{
  "n_layer": 12,
  "d_model": 192,
  "n_head": 3,
  "n_kv_head": 3,
  "head_dim": 64,
  "d_mlp": 768,
  "vocab_size": 2048,
  "activation": "tanh_gelu",
  "norm": "layernorm",
  "norm_place": "pre",
  "norm_eps": 1e-05,
  "positions": "learned",
  "qk_norm": false,
  "attn_scale": 0.125,
  "bias": "all",
  "tie_embeddings": true,
  "parallel_block": false,
  "init": "normal",
  "init_std_qkv": 0.0224,
  "init_std_o": 0.00456,
  "init_std_up": 0.0224,
  "init_std_down": 0.00456,
  "optimizer": "soap_variant",
  "lr": 0.00331,
  "beta1": 0.95,
  "beta2": 0.98,
  "weight_decay": 0.097,
  "lr_head": 0.00657,
  "warmup_steps": 200,
  "schedule": "wsd",
  "decay_fraction": 0.691,
  "decay_shape": "linear",
  "final_lr_fraction": 0.1,
  "batch_tokens": 32768,
  "seq_len": 512,
  "doc_mask": true,
  "train_tokens": 156000000,
  "steps": 4761,
  "dataset": "wikipedia_en"
}
Each number is 128 + 24 x the weight over its row's rms, rounded and kept within 0 to 255. Layers, rows and columns count from 0. Numbers have three digits each. The size before them is the row's rms in percent of the matrix's.

# layer 2 attention query, 192x192, rms 0.0692, rows 149-191, columns 0-63
138:134155121167123144079145141120121127113135125146120167159097125135140109155140092111136105132126053120138131099150145123128136131143109155142140115094126120133144157138176098090158103155107127
140:137138166119161140167133141114114137108096122122134134164134150172131137141169112161117122134127111140107113070109126142105126124092104116089084115096141080141104173156131116151172133133116094
145:160147130134096140148097121131138125113122146115083125107126095105130082116151116146102134144129120162119130185088139099136113138158157110164115126124126193158108119125131157127132121160103144
140:155139096111100064083109118100111149171123177116112133108137126149129165127121134137136116138125153120135144176143096164106104125141083092128155135093153152121170142173124098133145135135120096
149:113137107146105146111144132138132168111128182132141116140121122128148114099108088161111115157108108091129128126108121113122107173115123106120136128108137126118108150116137074132112110130118122
131:100131112158092163116128099127133105148139150146126114114155129099124146083144118120080091147075144088143134141148115095113099187087128131115132107144095134091142142088140151113145120144139128
115:112131122157119184082121102144119148133125100140123118128120173120111117135093161132115127137054114089103149140121150091134166143133149137117134117156129138137134127108129153118145122091122106
115:161083132067123113109132199126124118128115149147147135070147114131130152118139118111143130154141136189130124109088125145121140160139165159103128126096133118122136129124167112155135124128135173
130:133078170140147146143110141117129127143103158140101125112122151105157166113125141116136127195169122154094126138093116116094126123147130136130073123104168118157110149156144138115118135126149139
141:103111110141147185133080118158137103113171137140112109106171151139080100124118123142115070156109121076118078098126121115146110119125112149110157138096121118114148134143150100115127089122155091
124:094112125109099135118159096116135154151144109076086140125084140071106122154121116112127089166095139162129150146166139101114124158107131142158114102139126138134148109120109169130151111101124167
132:114083159127140115132110155116130133148123123132116118150117169159107121138126129093114156136112106155133112175120152087129117139093117141172119120129123113122100163114113119100136148128131155
124:128127108112182129128104143184123119141121095130124129159166123176105177127113145109139160115147137137113172101127118105205123151139142080132117125110082145119132138091102164144132101109107149
126:095090121135196107111119173119105132111131122128134152142157104184093121143114139100092128133145127178167143129098136147162102140104139140069137125098129122111136098104094108161154116110124142
112:098134132144159102134110114094117168171097135097133121113163148152128116165128166139110103089112129116118153116123113123123132081142144105164123077137129150162151151115121151138167102127118129
128:143110184172126117113118152105126097129155120115159101142114116110151092132137115155064122112134129098143118165162104141114138132134138159105124126143133118115122133116111126124138157117135112
128:130129118137142153135102076103139140104123109145133067125118122133147126118057150161086139075100153089123129080143127129107128094129163124097114128121127115124116112162151104111159112161125142
129:145139148096103108091133150125122126083113160133144150137186142126129108104176087126111140149104154084102115127086084118124165139193130092120153118103149177149090155138098102144137133158107111
127:148120071137141124116110115111127123190109159130165147095135147142139150134112128131144133148118145096097109174129131140110114137150116178112158091116125128144079088086134102149117116133131119
119:085151105096144127151120125143158138156162128152131127117123148138134140121104157133158117135132112128097138146109129185114120136131094136103096139080148149106107062130139118090112091121135145
132:097132147146128147103130154123123102128112114140091118158117165139146159134135127102147074126168102136106135129138125090124109146138103088131128119132102137132160131107142113090158166114149098
133:100119154101113104120097118136133177147072148143145193138115133152136114140178096138117144137092156135134102143107144127096136141127128079134125151127129162128123163121105145139084123137120141
122:143154104097081116130109090118168135104122122164097150140104128124122105140125116112058133139143118124172122162181125103131153114115159100129164169125145169110104134097076140163117153143094145
126:167093142127129190112117066082155137131108120149095129133110134122149134134167127136098158132140126125113095131119116084135140149106135124146088135137124118100145118107158131134136099125166116
127:170108134126141148080142103126135142151126135151110134080136107102106121124153139117134140164149109088126113141140118094146127143155163139130106149149121150153132110137149138147156134147195146
122:099168158107137177102186144143113110148143084156161123113129119093149104124111131163086157074108127138158164106152120126128123119115123159125128125169141107127121083115150180169110114116138155
142:121097133110166142091119156164140098086117123099143118160121121123124126127139143073117119111140080137097114194173113114091108111083112174126137121143107108124149112128121125106118161100167140
138:134106161150150168155128125119120077132142153111107084149104143113121134130113141163093121088138113155110092121113151131144129130111137169121131125147158130139134104103083154118133143094140126
112:103141142105149167132099132130097108155125167149096084095097140127099136135140131098135105139174134100145158128117135119136113125133135154123164188104124110156153137126144148117126113102148162
133:107119115111125079095098108138082135094134160174122186144128119128121138109121093167128105152126129166112144093156109120116110123106160147133124132165144081115110119127156112096121101149138120
113:152067134146110176146137113120140140165116128137091157129128111117115128065139109136108190125116175126129133123132155091140102135085122131098131136129110145072205117143125134123139113102142136
123:154073135088118177148104103138167149117155152107111132140140175113110139132146170111145149119142116117114110113096119097181140138119102117107125156116107095149098104169117162158130136120110134
142:129151078124154104124120100168148136145135125134144126106168119120113126128143097099140145124083123134115140122128106156134081155135088142121166117078110126085169126163138110152096126169129087
116:125123173113103163121128120129137153087088108098119165158125142169140124113138098164133105096153120113126119155143102152134105127141142079155162151091121142111113112111149127133159097131095131
110:174084126153170157129138101145126151201134178121103121086110138093142089106092130117148128102127121151128109153132175084103148163151135112156116151125100162105106107139115140167127114131160155
119:105145125145078112167159157167103115095123127140155149146096143138122129141119089180161114125113116107128125125173143113095117118086144136155184144166110108151093114156106137088114099083129138
131:144142146139109101120128096073143151119098096169113106121156115179120115178109111159154087097130134106137125090153106124152133142108131142099140146138135074100119136174119128123125110161108123
116:126127147131131122156145105144142148147148130118107119133100089097108118116093139129144150134118080137175093100132151115151121093121092163120142141108144094122144150125141117143093125128119127
125:152160090118059126138101084093129110125115130128120161151153153115128157106104095133145106177148197133134120113162111126132144137113160135124119135112129112134133158151112106117122094141132100
118:115107087134127106086111119135145118160094106177129113120135157123141106155086112107085135145151155119167126115142160132160100140115099170131158121086145126097125087149083132125119111116138149
121:110142134143090074112124161138157087072154123146163138131118134113134115121113167148122146122150169146123148140109112155177127097146126090117118123095169108152128122123121129141130109120106106
121:154148101133094116141122131127077115157167119144125099123143120152117150139159145115132132154126122105093132112123090149102114182197132133093102164131169126160135153150124124133163129133159111
134:129141136116166114105147152066152149127144099130152134114141133194144110167140120115127099126126086121140148092102137131152150110164108131111129137096152097132101133133105157116142110160112121
# layer 2 attention key, 192x192, rms 0.0717, rows 149-191, columns 0-63
136:132111115093141117106122115146137106113118147121106157057134110168143117086137172130163122117104098092149100107116146080121153142122107115107101154184122141119182147121098117099116137161153145
152:148060154165078154184133148099149098129162147152111139097107146112088130155137168128110102114158113143132138155119095078171130152124109097112138129105157124107116135117122127094130142113134134
157:119124129083109138136098138125147118158110138094122144118160118087084139155103116092153146146075117121111101138090162149119169133098144147141151106143091124111100117124101120156110126096121151
164:144136097096145120147159115119151132131135154109127184106138149147124129096128132163089134080142164120116101143132185128171153102120155116151128128107146074110100103080121147100138104097142161
164:127120107114114127158110110160154122143090074122148162086159106124100143125144124066110111107126110187093100136130115155157160109109109126137143147137090108132135120139136188114100146127145155
141:113181182115122155130127102180099145106135103140151112165113157116131149140098162156145093113111099153122099109121100141102150086131107141092148138129140137154111095113125108116118113144156118
126:160126091118132150165116143099126160156105137085165154158119084153096107165134115146147114143143122131141127132168105122107152131086119139115165140145114106134149127132101150177140115104153129
135:146127127112134092143110050117121131094149120111110123156161150155117138157132120172123123104111153113111142133104149159121135096150099080132102159156140150093080143086109133176126128097155125
162:155138137132149126094180111111109109106128095176132146174182108123123107189145147115117165075110152163116122095142140112150129120150140122114169130086129115109073129138127174157172128161104131
135:120121170122123119156136128142116144083137126146134151130103173115139137166145065120111149093153139128147083127143107134164106122129125059154117162134117160148120165123163080109160115137125140
126:121122151110143175126108103139145157089135158153157146152100152146165109141115139134131103122095125091133105138124099130153137153124102125112158142079112085080134134132106136153091135144104068
143:158161144099108135117096164113153081149162139135100162105147086133140121160122131134144103109118143138149107078120149139152093115130149143128123144144157105125111140154102118164159138147121144
136:128096108159188121159152128069118142113126165137141132137114133132176140102143115156123125145160145135151115125096059136113102148161125125129121136126135122184143136164147098127129137121075135
146:126108145131105160129139091102131133106128167125174103147139107113126142119143112166146148116134083152146087179118108132157141127131140098155111072142146126092153157136133148150103106127121113
130:111099177122103119118148181100164096151073145130138137111119093127108114125131128107142168118154085149143123143122103156170137149123146141121127117144110079099122114145111127156081157081102183
131:108167169143123155142128105132129160095118135120151097163123166111130131124095133156175113099134107174109149111133093099138135121067153142105122146133169165109117133131084146096090135098124145
141:144130091164107090136110087127145123162174149115151104136107095114112146142110161107123111141151141145135141126160122132168100123130127136093140118152112121119132123150111150109101153169136099
136:113101120135134141185134086131108142153112100099146143089102147132142125113143143094124127143136169199096115124135126123143147138109162121130130164137094097136097099073155165120132114135139166
149:106166164111113095166134124166128114116096138135095139126100133153140124177142104121105108107155127103090170127100197121142128119143122102205158159109117122139095156100140146151133163100127102
140:163105106157144140142104135122120197107147132121123134112147088151116109119099133135166083117166147092109143110124152120149133149142133133178139132104134137108124131114141136167117108118081125
137:146080152097093148104162157119149177126142132175135151099151107108122104143143093157121126133103132144118150106127110073090147093135150131114134089134138097127149136167121127169146083109123153
139:140119119084144111154132096143106131102139030131150089115134123152144106139117138161082095115110130085146154115146098091147161139100105141132149150103110126145096095105150148100131116115165142
128:116132107109122144127172078141123122151131118089156150127113101107165121101157120149128122144117141141086136105143090120117160130144138167169119107148103095167142117123133155110093127155157140
144:120160120083139120149115093089153132116111140162128106115144108122147069174126092124156119115159140167120152111154116147131090134130136140103108131143136129091101104178140108118109147125123102
143:066144118132137110133127101124159129094124141156117156178166152153124112123108102127123189095110194128097130112122176147135139120110144131128104118111177103065126142106142124148148146094135123
131:097133118102131138107125085161128121093138138149129142117147120106097163159127174157163127150097127112123124140130068095140132104099142104157119144164131140143128153153131090160111129088149124
170:141157155125137132118083141100115146147156127140085145127114129131100127121143142151131120084147122107138063077113131153141098093100124092112124113145180166133141134142135097108128133158142102
129:151185136105114088122137137145153134147117098130109114141172125116129089180114154130110130156118077139138160119132086126132092131104118183106138127113155133110120145129130143124106107094097122
118:137136152145161112125180110148125092095131089118122149153181124092132118121127118149115124139085098122149140120203130077136131114112152123121114112099115157094088127167112124148097087153113134
153:128123140109151147139130054154091133128133099128116092081146162153093129117146125108119122111086118106111120146138133147172135160118105071143136167134107132125090086119108122160115093158138125
137:098198156112145142165127136134144171143136098192161099172154155113153154122147142145121124167122135124111133125100132134117160124140143123133130122092163095120128108119126146127120154150099150
144:123111167112138144139122101104122165120126177134117171112142094108124095159152091160125104117124189109125151113125125102133088095140149130125087100094122120120075106151177130157116117126117151
138:141107122144108141169139130124143113103118082144083101155100126183159140090110149162114130151159096133091128124130171157130094130148112130123119134141128159172130138073156115098162128143158117
129:155112088111160139109127132136142147159142172129173125055130110129132108148152124130145142175127139086116106091116084147143111161147151158130129163126093116154168098132138114127116150142122128
122:129160129067101107156104087110141093119122103143129143164133083086112080160140094102146154119103153095122114160125097129132140136119145159094122116142144106103161092177157135148117140138090155
130:128090151138100108141127125160117130129110155152153115119133144126120169145100111083091102089124103146124131159160162132126094166119105138127182135148149155154132136141150148116163124168112103
143:108134117164106147091141116170094104125175103083125102123116100143134184132148151104123159104122118142132140144132101115130144120120154136139120128129139085107137127134112124102138145094128101
135:136124117139140110101083152122161118141110109089118161160111116066105092116163100113125162134142121141166118153140098113176141163127093177139145098147119140113139117160125112125106141142111139
129:118169113134168145180143106171099121104115103131156078124127146120156127176158191147118100120120094163158130133153138137112125131181108143119158138091134124166120109126151079141140126135113151
128:115155137097132147124154133118126137118110112112129137138130109168125186107134136133099127119138099107126106120108118129125131124135109085119113128132132119184130164118142154142141115117108057
139:087146097181114153135182086112105129136145163111168109114140089118088170124075106142156102146141157113170084133114136130133148101128140129136104114106116131143115094137127127119156105147130141
135:134130080132124151132144129115148107158154174108116115150140088162164084122074055128151152136162177116129124126117119110124135123135156092149127139161128149089114141111115163136145134141093111
144:133087165124126124142106115142100088114127147135139131107115131173127161120122100168096152087121144127146141147185120132106126163106074135164106164168081154131109120157095139127145147103129139
# layer 2 attention value, 192x192, rms 0.101, rows 128-191, columns 0-63
092:144136133090097118138123115114098147105124123183132099157169118123111175155126124126131133146079131109176117112125115113150130155162138149111124096162114188112151156119148118134157133153112139
096:159115110122091139139140116086085122152150136079086104165093122174152103137116121132141095122129113141137107132162121142137156127149125119114121123083131137105103166115135158144127124090132098
092:109121133133087152104127075132140147136158104144107152141125107147157106111188117140128123053164164137136139149101145167122149090079101082142132132119117113134109108100135149162108103124171150
104:099119118132137150133184105124113144153138136113184144143088127174128096091155123156107121128137038139105118143109119124097107124162130092130120106104139166141127145104121120128125136109140112
112:131124138151118119118166153101147105103120122128175066118147134153134131137162119130145110149133110140135159196120131123183109086086106154094129118102087136126145133135152126149146142174131116
098:106147137113136150108112106166156126118113148155153121165177117130114168107136131104096154139081105084158108146168158117168158098133109130130109127141107097135123144128109127149144132148131134
092:136123152153107146140132138147089111081141120130125105127109152096142128099135116138126131116186145125149120152116175093152089108174111123132134086126119147095113102136148132142121118101132134
095:155160162122106128141131128129126127176114127104121107186111162122071129112109096139136160118149190110126076109115122148118132153135116099137158158071135117167133117101115130137135141157165135
102:109163161125129145081145166128133108139061124108116132080142140110111103121101104121083125141109168117147134150128123109112117160133159132156151101094087150155153163119113122097129089108108138
099:106107155120096156116153086119099098132147122131131133161120118165108128099127145158167135140136153146135111152133167149134148139130144094110145103127098112097132102145126154129109159101149176
089:145135195151128175128144158148102126113157094115137123100117138140180116138105142173127153131099128157139088152096100123087120093114139095131155123131138128131124145150146135112139138104156089
099:095143168155087134129144140132132116158140112162146143123133090140124131115150145110137160106132123167092108115089141141124106121118119138126131113162116113135121126167104158153118107117138138
099:126118102124130139146144136119088102145151126100130076113118131101147090150117163128153110165072109094137138113123112116155158116145125159150121125120120092108118114122172114109116158136098132
089:160136172083135141129134132149133091136106139164155129112140152128150121143109141132159132114115148114138151082136164150154143133136150103131141134151100104102103147106113177123150123100162155
087:114113151138126131146181132217128101094124141147110184134138095104155133092133159158137150154129107159109140119132134123084085117127106114135131139143060067100136151130170139128119142096104132
105:109108149156147161129120111155170153101146121176113136118171095121130137106135173127142145137109135107107126169107164109108094135161101066072145114092090121090137113142142120118171138125151104
097:090132077128149125132128163124168141150147140128114120065149107124120093117155097149108134158112126092148138107151103130127165153109170108108143158114089095137114104131102132114123154129136140
103:141144159135139148112117128109146147105124094126127135164125133135166104129112074109095092089146161158156170138134139110147106162144136064157150106089119162136138117116122128161109111072150108
090:108118142114148146121132133139110084110142108126166109048114123130158089113132141106129134137118172083103130118151171104147121158128113150092102137139108128100121159126135118132122129135155160
090:159135147137125116177148173174113123092131151150090145170109147096124157156126142179155154148101103095077122084087114085093122127147151132131173110178100140128171134187163126109104124138125117
090:150107123082107146093157138105129131149122083123133126176142139137113102178128117158149135110135109109158152127124138168163137117096139146096143140111121097110142140104151154134096120118127130
091:097148117116109112099135123134083120110151096130130107078121164140108104102161142103119077117096158179122111099128123140105115146116106175152112127148167163156108152154103150112145153124128125
105:158107140140114102145159131193100100121140051133115116124138140134131118126095136172103127127117104144141119117114128148112105089140120106172120124150122112095137149098129121113123098129147136
098:163141124146145154104131127097113144128139128122129155137134163120124159142097122098150097086116138100110141113080202115151129140156135105121133137126147179173125112117117132134119102111121148
094:126133124139159113083140166099112140117095145162153131158135155103106109115138132116089163116135173125133155096160119109083138132156142139133147101143116086154135134118143139130160097111093107
097:116138104095128117130174089128114120158108127104077134179114178132157163160098083127122149126187118129138146107162146142121111145146164156119096153154151116110129154088126147157103156068131131
092:144124097120131128105167102132101127137117098094084133172137096129140137170076139147116150114087136161132131122142107111095154159128120099120152119109125159119145127135115118141129139137094118
104:139128139140114114153113127139178154090126133097104136172138139079118169109092077157135129123166131125120141145114126180149103138150135106143158112121141125143129102128145090140109097140084098
104:152124109094159149116148116148144149086139114115179131160117139154137138122159147109098148179121135151091164116166127158145144126130151157137129096128132105115111133089144112122110190095090168
103:151114081148122106112170179165106112183102114075134096111124127141132113096168146083164137163112128159104113154143140112103176147142111143156161127145177138088156110116129134121124130116113146
086:163127141133132109115121143146112136130072103081130134104116183130102122151130174095130126160089124133174171156113114111101122119135116098168141135158144146142185103129115124105178083090141127
086:134151128164122116107105168096095151111110118146167152202131116096123135109089136105100113106151096163114108103114145121068097132157157120131091173116133173133116125110113187085130087123105126
103:128117070142192103089146133121140169093155113132145137147160149113173141113143146119121121157129130120127169107159184144140105136139142125104116134172118094145151134088125122130151098107092139
103:107122131146171094143121128115184129112126124158193140141080134106122112138128111129132180121127176131128135141116111114131129104091096102130152098099140111130123114168131101157105135181121101
098:102183116100134106140132110152132119099116148119168118133140129153148130122130066118114158101145114167098124123178122103131105115137146097157116115124142088119115113123122112107125123127142122
098:163160131141117121113121103132134165158175063114157134149139153098159096103142179111167096098114106169114120109125149160175113150136124122102131125116123110092107130123128148138108135125138116
101:109077131131127136154100109111110106143111123117109146137162087101149130147125103135120125138113108114055101147117147118144104127169137102146107145165109113148112122097106137134165122109196165
106:139136115124133109131180136150128113087134148136132157140148110124158101110158121148132150083124173099145208142154136115166149072126109110123104139143138101114106143093121124133099147131115151
098:146121149104122160103143108073126115127116132160153108065114126157114144107164148105123132108127166063139104091174149163118121137125071133157142129150177153106132151125155108151116121155144112
102:126146133135133154116140130161176116124126124137101097148126139142130162097142081162117119127128165116120126139105106116094129127162127143145144108147179115082169130145171124133135142121146180
094:093134148123117153103126155121091137114138112137143117128099166097147147123152180132139107107071156105106116160106124112125086133141137119117128134101143144129120173086124159105139136129150113
088:111180117152139102145129105151128127136091086155123135140146146078089157148180144094122175118099125109125099104176122154122121132119127170118115156124155070102144150122127101127115163135107105
102:121118147146116143120087131112142099126075162145098113129160123128110150135139130149135114170098136074073146162098140096130124147156143091122130102170104145150113146118126146134133095142137168
100:116120174123167130116144142114143129121154137141138146108122087129123109091197125104124143141119152137098071110142123146127166121154167156107147146113172143094148139123144131102157123106119122
086:110123137154127109126170137137150091126124114106139135103139104153131141121078121159103168121082157139145089139145151117116162147079108139115166126156110166143127134142121145143124132121129107
107:126152083144085106152085197125150139148122124157111151098134163112154113114129095085117141117139168125117132096134127160142151107123153117163102142136155126120139141130096174108148130082153104
096:138184127114113098128110148108116112135100087095114105131151138107090141110061166128138108118151096144167098120135095160156158112102116151106118136127122103136119114128146127132131136148128091
097:158178143144144122126110189116120138122128156080129127140123096152138112109144148145111134124151125134126136148146133110144149102146103085145152110116152108134114094132093150152122118119115136
101:103122125104161136135103095095163120088133110167116095119146102132160096165157142091139144157130121140104137139091163143085109108130122107127111133163115132101171111099123132143162141105141094
096:125083158091134126116087088117142119120122106154137105073087102142136131121160163084169124118101109154117127176123149121129106114139119127120054121179142132101144107144140128138121124145143159
094:162165119142137120123096125093150120093137161106134142190123118126125156117099123134129130126117134093156120098134152186168150090097124154129113135098128113130143119145119143144155138118122114
107:141134164124098114128154123165135075148142098113114116147107128150117132118116110164096152162142146114108081137157117112116128137133107097128089148139100160112116139156117125170086144102197109
079:149119172134084136146125141136162137122114153147134112085129123147159098159095110124140136155155210148123110120134147108092105111153106114165110137123110116102141161131151093113139098113120109
097:099143083127118141130092134079127150127187135119153117083136125143158100146164136103148108131095079141118111147078116136129102145120148121135160093139144089175137088129155133139134151169089154
095:115140111142087125111126141107121177126144138100110130127097095137104152131076132157160128107138109110129111090146121130132123141082101151143070163146140098146118114171080134119143139130109100
093:086132142145109113115106126109128140137116104124119172123148130127135100149150070135111161100168164091151128120087142180083097131135119128114155127117113096056103114109144119156106157112132163
092:162140123148141101159156139123157118134119151123125133101106106127116176108090095111124120150066109130151122136117118096121162113123135122098093145158144153126140129140117129118128178120102091
095:147128090126111116119138115148105126098091114114132144068130123065118131132119123119120131117151115106113144142144145127174126147156145107158145078111090193136112139142108128123103078112108107
089:139132068164206113151117103128126150138135137115101119083129117146155119135133085140168114120140129094112100096123142159096129102118104115107122128106127140142126112111144125129139141132153094
080:095148141187117132160132158143112094135130107142120135154132161094202129131118141125128142128120134170130085099101136102128117092163124127131145122157102101095139112119136162119120104136108144
098:110149137119092127191093069141102138110114178145120122110163148135103124131155145119162125116108115113120102107121124121150120112129116135155188144112116118139108131093087115093173161163142118
103:179104125125117126099161121147114130120149110107103114153118134099129133135103166147123112157115117152158117147139104145131116119146066154087118131140089167120138121153188132129159138114114112
100:150125136130130118132157108150157172100157139138135157148109163145156109091159115104136136127173131148145159137106136097119109096135112084146134129134114144143141121110161098117159126092122130
096:149092133116117141109123130095153154129096092114127155151118073127101159127147061158123133118160163117170105133116119174151148156140094126140147118116149103137118151129117168130136148124157090
# layer 2 attention output (transposed), 192x192, rms 0.0913, rows 128-191, columns 0-63
091:083090112122155110114135155097160124159143125133157134118128156192154099166129098138118116097164115157141152149144091107168129087125152114091118127120094084147098118127099111119089134094116118
091:126113116132161104108128138110145131114108141121111210131113079137151157132080117146127100157112124121134109124118159136129125144100127125149175139165101113138138140145132103126095114114128139
079:135139148112102085093103124131124122134113097138134167112100141135143153115075132149109114157137114113143144100184097104104103144152133145120192144146104099115127113148148100080108134112114134
093:158101097144098163135127124130127107134133155148107092129125119078146167167099129127119122137131168121111109148063140154119194105099107182140103131129100136141155093120141122099156113183133170
098:122170112129112110124147132085137189079114061131142162125105155131145174189152112103140109112155096114115148107146077150095130098160136132185105159134117113142121121124109122124145111127101124
092:125087094117128084136140142133110140151128091112135118115086161166145119131137137132155133085149138135138125111115081161105087125140132125097122109104115131117106124124144087127125135105145103
086:139124087174135067118106113118106165107149121101162135099123098140106120133130094110132147153101133137076143147155070104111153130127156126153123170168158124154130061139132125141119148091095161
093:131122122121132149114126135166130157105125146141126165143178130114161119138150126144151116180125081100135126128162153151107111113166136192163119075144153126120099140137145090158088105140096162
091:161131084131162151159116102115135165115133134158122146155118133138124145123152103124105165061098126101079111106108144112129153104098118154123131110140126117140111093155147110104149135105125134
087:181134147130139124118102138103161119136103099122122118107120111116159177134151133131103154139126154146167141101130094106082106153107119147120134161156143108114101136117150120124133130176139101
090:126121093101157145116142129127151169122114115126139145121135133133091139156118157106083120145139113095078177132147142100174172108140087152117131172129122129141146100115136118130114139124124173
090:136137116119095138156121082129160161115136148128139129126135172113138152120129132158113114182108151081145150096139128126156159148135140120115129145124090137108133147156157131123135145121083137
089:152123121157157168124152138139131135156095108151115143130123141131080115147177165095151147076110110123088155156108126129132142096116117151117117134098154147169112137112125147147127141054113134
083:087149092140129096128123105132169146121123071130125143144144151093077142146156147113118154178095107144152115155139139124137130129083114121143162136174145140123116117146118147179130097143093144
085:100079083117125128133107105112123144120120094146130095134089166147145129137105113130094164166132117093136159210128167137085165151104105137099133141108131155128086118107136154111141150151122141
097:167104141092089090135137116141110121184153132125152098129073136139146148128131100123132123124167106128130131133162095143092160127142145163160185094142152147158123108126114115096110133121106111
088:192133139130131124148151109161148120119105102154127129147116140082114157121133116157142145065143136141146108131125136111107127131130107116181130106152126155109133119112108134137107156174119094
102:131133091161135133102082092119135151112153137104113126097093119140084126162106085142144128127099100146091106146127148136131132128117120161155103153126148085112131114123094074100149136176147140
086:162213111135102130105126127122144121168123136162114086152126152145123147109136134182127148137107123146168100091132132138105118132124171119143147133118084118141097116147152134139143151067125110
087:116105170118129162156144113109111153091122123151197110077158165134140118085156155112122133119156124140149160172119123124138130132128103132128097188137123112134106136096126129135152143098133147
086:099144132147154066085106153105120106121077132136133135119136128128173126148128125133128101134114111134119104130146122125097096113151074154118143106168119147152121114105125156104128131159160132
087:131138107138148172149095127098171124158178142174117129096126140091135128114117139153129122112143131092145054130091146161156134102150147072112124139090124139086165127144105085151090150086131106
092:146139118093133123133137172097145090142117166148171183140099129094130159147136136117138132113121124141142157143131129116126134124120121147105149129133147134164118108135109127112146116158107157
098:132140127104155113142106121165141107145120133143147050095106136114157085097111103165106094141074132146151120135129033133148108136170147118144134116147131087104143126134120130112130093109132135
091:177103175134135090162130090117092128109178122123134127098123106132112124109144125108120136144103129111138101105108140103153090197099122139093107127180107089092116138144146148147129168115169120
088:124114127141118099118106157108127097152123151136116135133123078151146127083119195123128093146109131165126096109103168117173115105106134106125119116124119134137144186119128115099144116147137136
089:151125184106188123053109164108134099129137129137174181099149140161142150111139137089094118131105109161171114150096124149153117134128127151166129101160080150124150143128128117130127159093174119
100:117104118134148188136117130130122158120141153132134137109138128165129133114135137111111050137092113159122111137139108109148147098124136151152125158138128129118151148163086171103150145115130193
093:145091138161104126110091126167072140184099115145100108101127120102138135157139140116126118111121122117096116139093133075154132109114117148098087103109124139138148158135131117107133122133134120
098:155147174114173147070139119155132123108128138128091172138139123089125148121132162141079151141128149137160119145117093140113112102125151139111126110114126122126111118112124127137127129118136100
080:116173148146143127097164088099116103145180125135118134159112121089115097126123095114111198089154124156107140090138153144083127147105139144097122160136130092132122097131112096117133142106179092
081:109127138117097153134097147119163122127167121126105105115114110130104100106131096136122143144110148151179109136115118141186148137126108135153124141133122135114093139106144143153113111154093140
096:131116165114154132167112094159106097146126118143113134084122128112165097080128137099131119123103143177082076131157110119122098146085115110163158114146140134110135116124150130110169165130149093
096:160106157120105165139091122129100152110135121091138119106197142121098090130141150096115114138148092105105073127132139120133150166140147140134081124108122135123117152129140134144153138103134140
086:107093086105145165101149101113129143152171148131105116084127131125098140132109152102107147156102101127150138139083123122157131132142144127145149150135111131135193118105120111110148178145151139
087:113147112118120157131118122139141062134136156129101107122146151104120124177133154099123115174168148132111121163156136154126129124106174176107140140156136108128102142108079164149107127145135103
092:111140118175084091109138163156111143146163151115135130142113131147113175096104133130126137129149127178171148100136119119113163102128108143148132137151106102114123129154180089083071124155096125
095:100132127115120151107110109141120128122114077121141136152114162103083144111134130139134123150142087097124103154102145096099110186073156121146165129114108128087167117147144113135147103134136105
094:121165101142076126131108111133170111147163105151148097156155150096142074115107111171136099108095145162160108165099099160140138174136172092101131098094097126087150114134131095153150112102123115
091:127136152130153091133130110121079120129125151082150143101132111153125100076088095080119135169142102145141117144155114145131100138127160148126144134118149107178143120110139074099136094116106099
095:105163120132096132116117127132103115140116125115113078142107141134127114102125096135135138162150124150136102106141125136111142077122155158134159129152149119153137100147151151150085115079119133
078:109095090147106169113107126128080095102146113088104111113178130127129092107194133096136142125146130114114139139083132139170089109091153119141118105089092120133105101144116091157106138150153094
094:090124127115093117132169103173151164146160113113116137116081156183155124109145115154099137097129146148134128093154107107079144112125142130130168135198130076106134102137158087135068155081098133
090:136120094114112139112129102135104113137114128128109082082170156098100125118141147142152122145143132125120112165153119121161076105159164146082182142122163101164141107142147072139119148099095129
090:129104119115125096112142131085153152113100122124155149183169152112158150135195102114125105149169112139148181105094117117097107134128121137137149130122125148076117157128090099112129147117109134
097:102103135134180128101149128145112102093140141142125122169122096120090110085108124156136131100124075148158121122144144125143102119151092116099173127125109147130148075156111122125144150098110110
091:074142115133140143167134147090173093093153164119130126168136144159114113179145072097122144143153133129103157107125140127134116161117104122119094123160140107121093129094083154182116108163093146
097:124092155142134165133141114154145130118094089143141165170149095144097180122111110129118137130148095150136185143076100125104128136136107126146131158140135114096144139112141114163138136126132094
095:143089128146073102114125117161140101186137116120123107142105129138058141135067149126110110149175109132113120153155142134176149117137101114122124153109130129135097095147142095101121118119115134
085:131204104135108100137082105137097100152146153126157146123127112133143149122110152136138149143135159183150146101123109150127135121145166113117172146106143144102117115140090111110138144135066097
085:093064100123123130155168134155159175137102105162087132141134168122120119137136179131145108124168121119114128123118136131147141110162091134118144147104085132111118138127126075131110151081121130
097:158110083135138130121115129134144144077139126108136163111168105135138176131118084154158148160120153149169162141107129136149167109129133065142104151162121159109138100138144092129101159150133151
082:160099128136154113090129098112136157126088105130128140146130136100099134085192114140136123126091095121131168182096089154138179169133120143125143151149153114103123083127099154156135135112098158
090:148142190152166161129182102135140131104132126152132122143109133122113180145090154101078151101141149117115149142132122093124154095148120143119130133132186121090161119091094118169079098153156114
089:082153103123120114120135144154118114132102160137123110120101100120081126111138127139131130171126147155131103114101170140134130115179111105153141152124090198142133142128160160149156108074115147
091:151136117139134125121119138162089131099154122090162127122177100086086138078115127125123112151098138153152114123174124146121171139091137144168109110095101135173142163140158135103178104159142134
088:097140142097158105181114132120118102135140141146138129170120155133070117127133150123165101111155130111082146164106111161130140119141113137109130114125155149138146152079089106099149103104112124
090:096081143124131127166124157148172138145110155149134124145092142152151151134149117087085125104144165147129149156115147088103149098104141117112108132192145120161159154150087151112146157139138122
088:160125175131094115154133132186119104144141096124125132137131159104055096106151169109137102128105113138115152134127096143155157124118114131212142127142136133135128131106144157093104132115104140
077:147097116124159139165109148126118152134120115124162128136137111162089099150146152083109139128178151105103189128140092142189109157078096162122127121101097113154114141138124114149157147119155097
088:111130143144131138132150175130139134143155108128123149140131127146138085178138106117121131126135111091137106117127115137142114127160136182145093096132124102151128113172139182186089123132113170
100:136160114092146081135116138094114112100127120175147167091105120125157107141142133116168136112142145123089140159151116142110137125123160153161123096130169116132075097090105129094120155128121131
087:136119120119138165142125127156119131129142130134147118124056138087116126134084131150126094148130111131100074131145134175095142177119161146097103135106130120120135104136134121091146140147129113
089:125145111135124091148096137155126115098166119146173164083166110177139140126165172127134108142118104110113100086133113144131095085142095162114181118136110162132135135133150127092151159139112105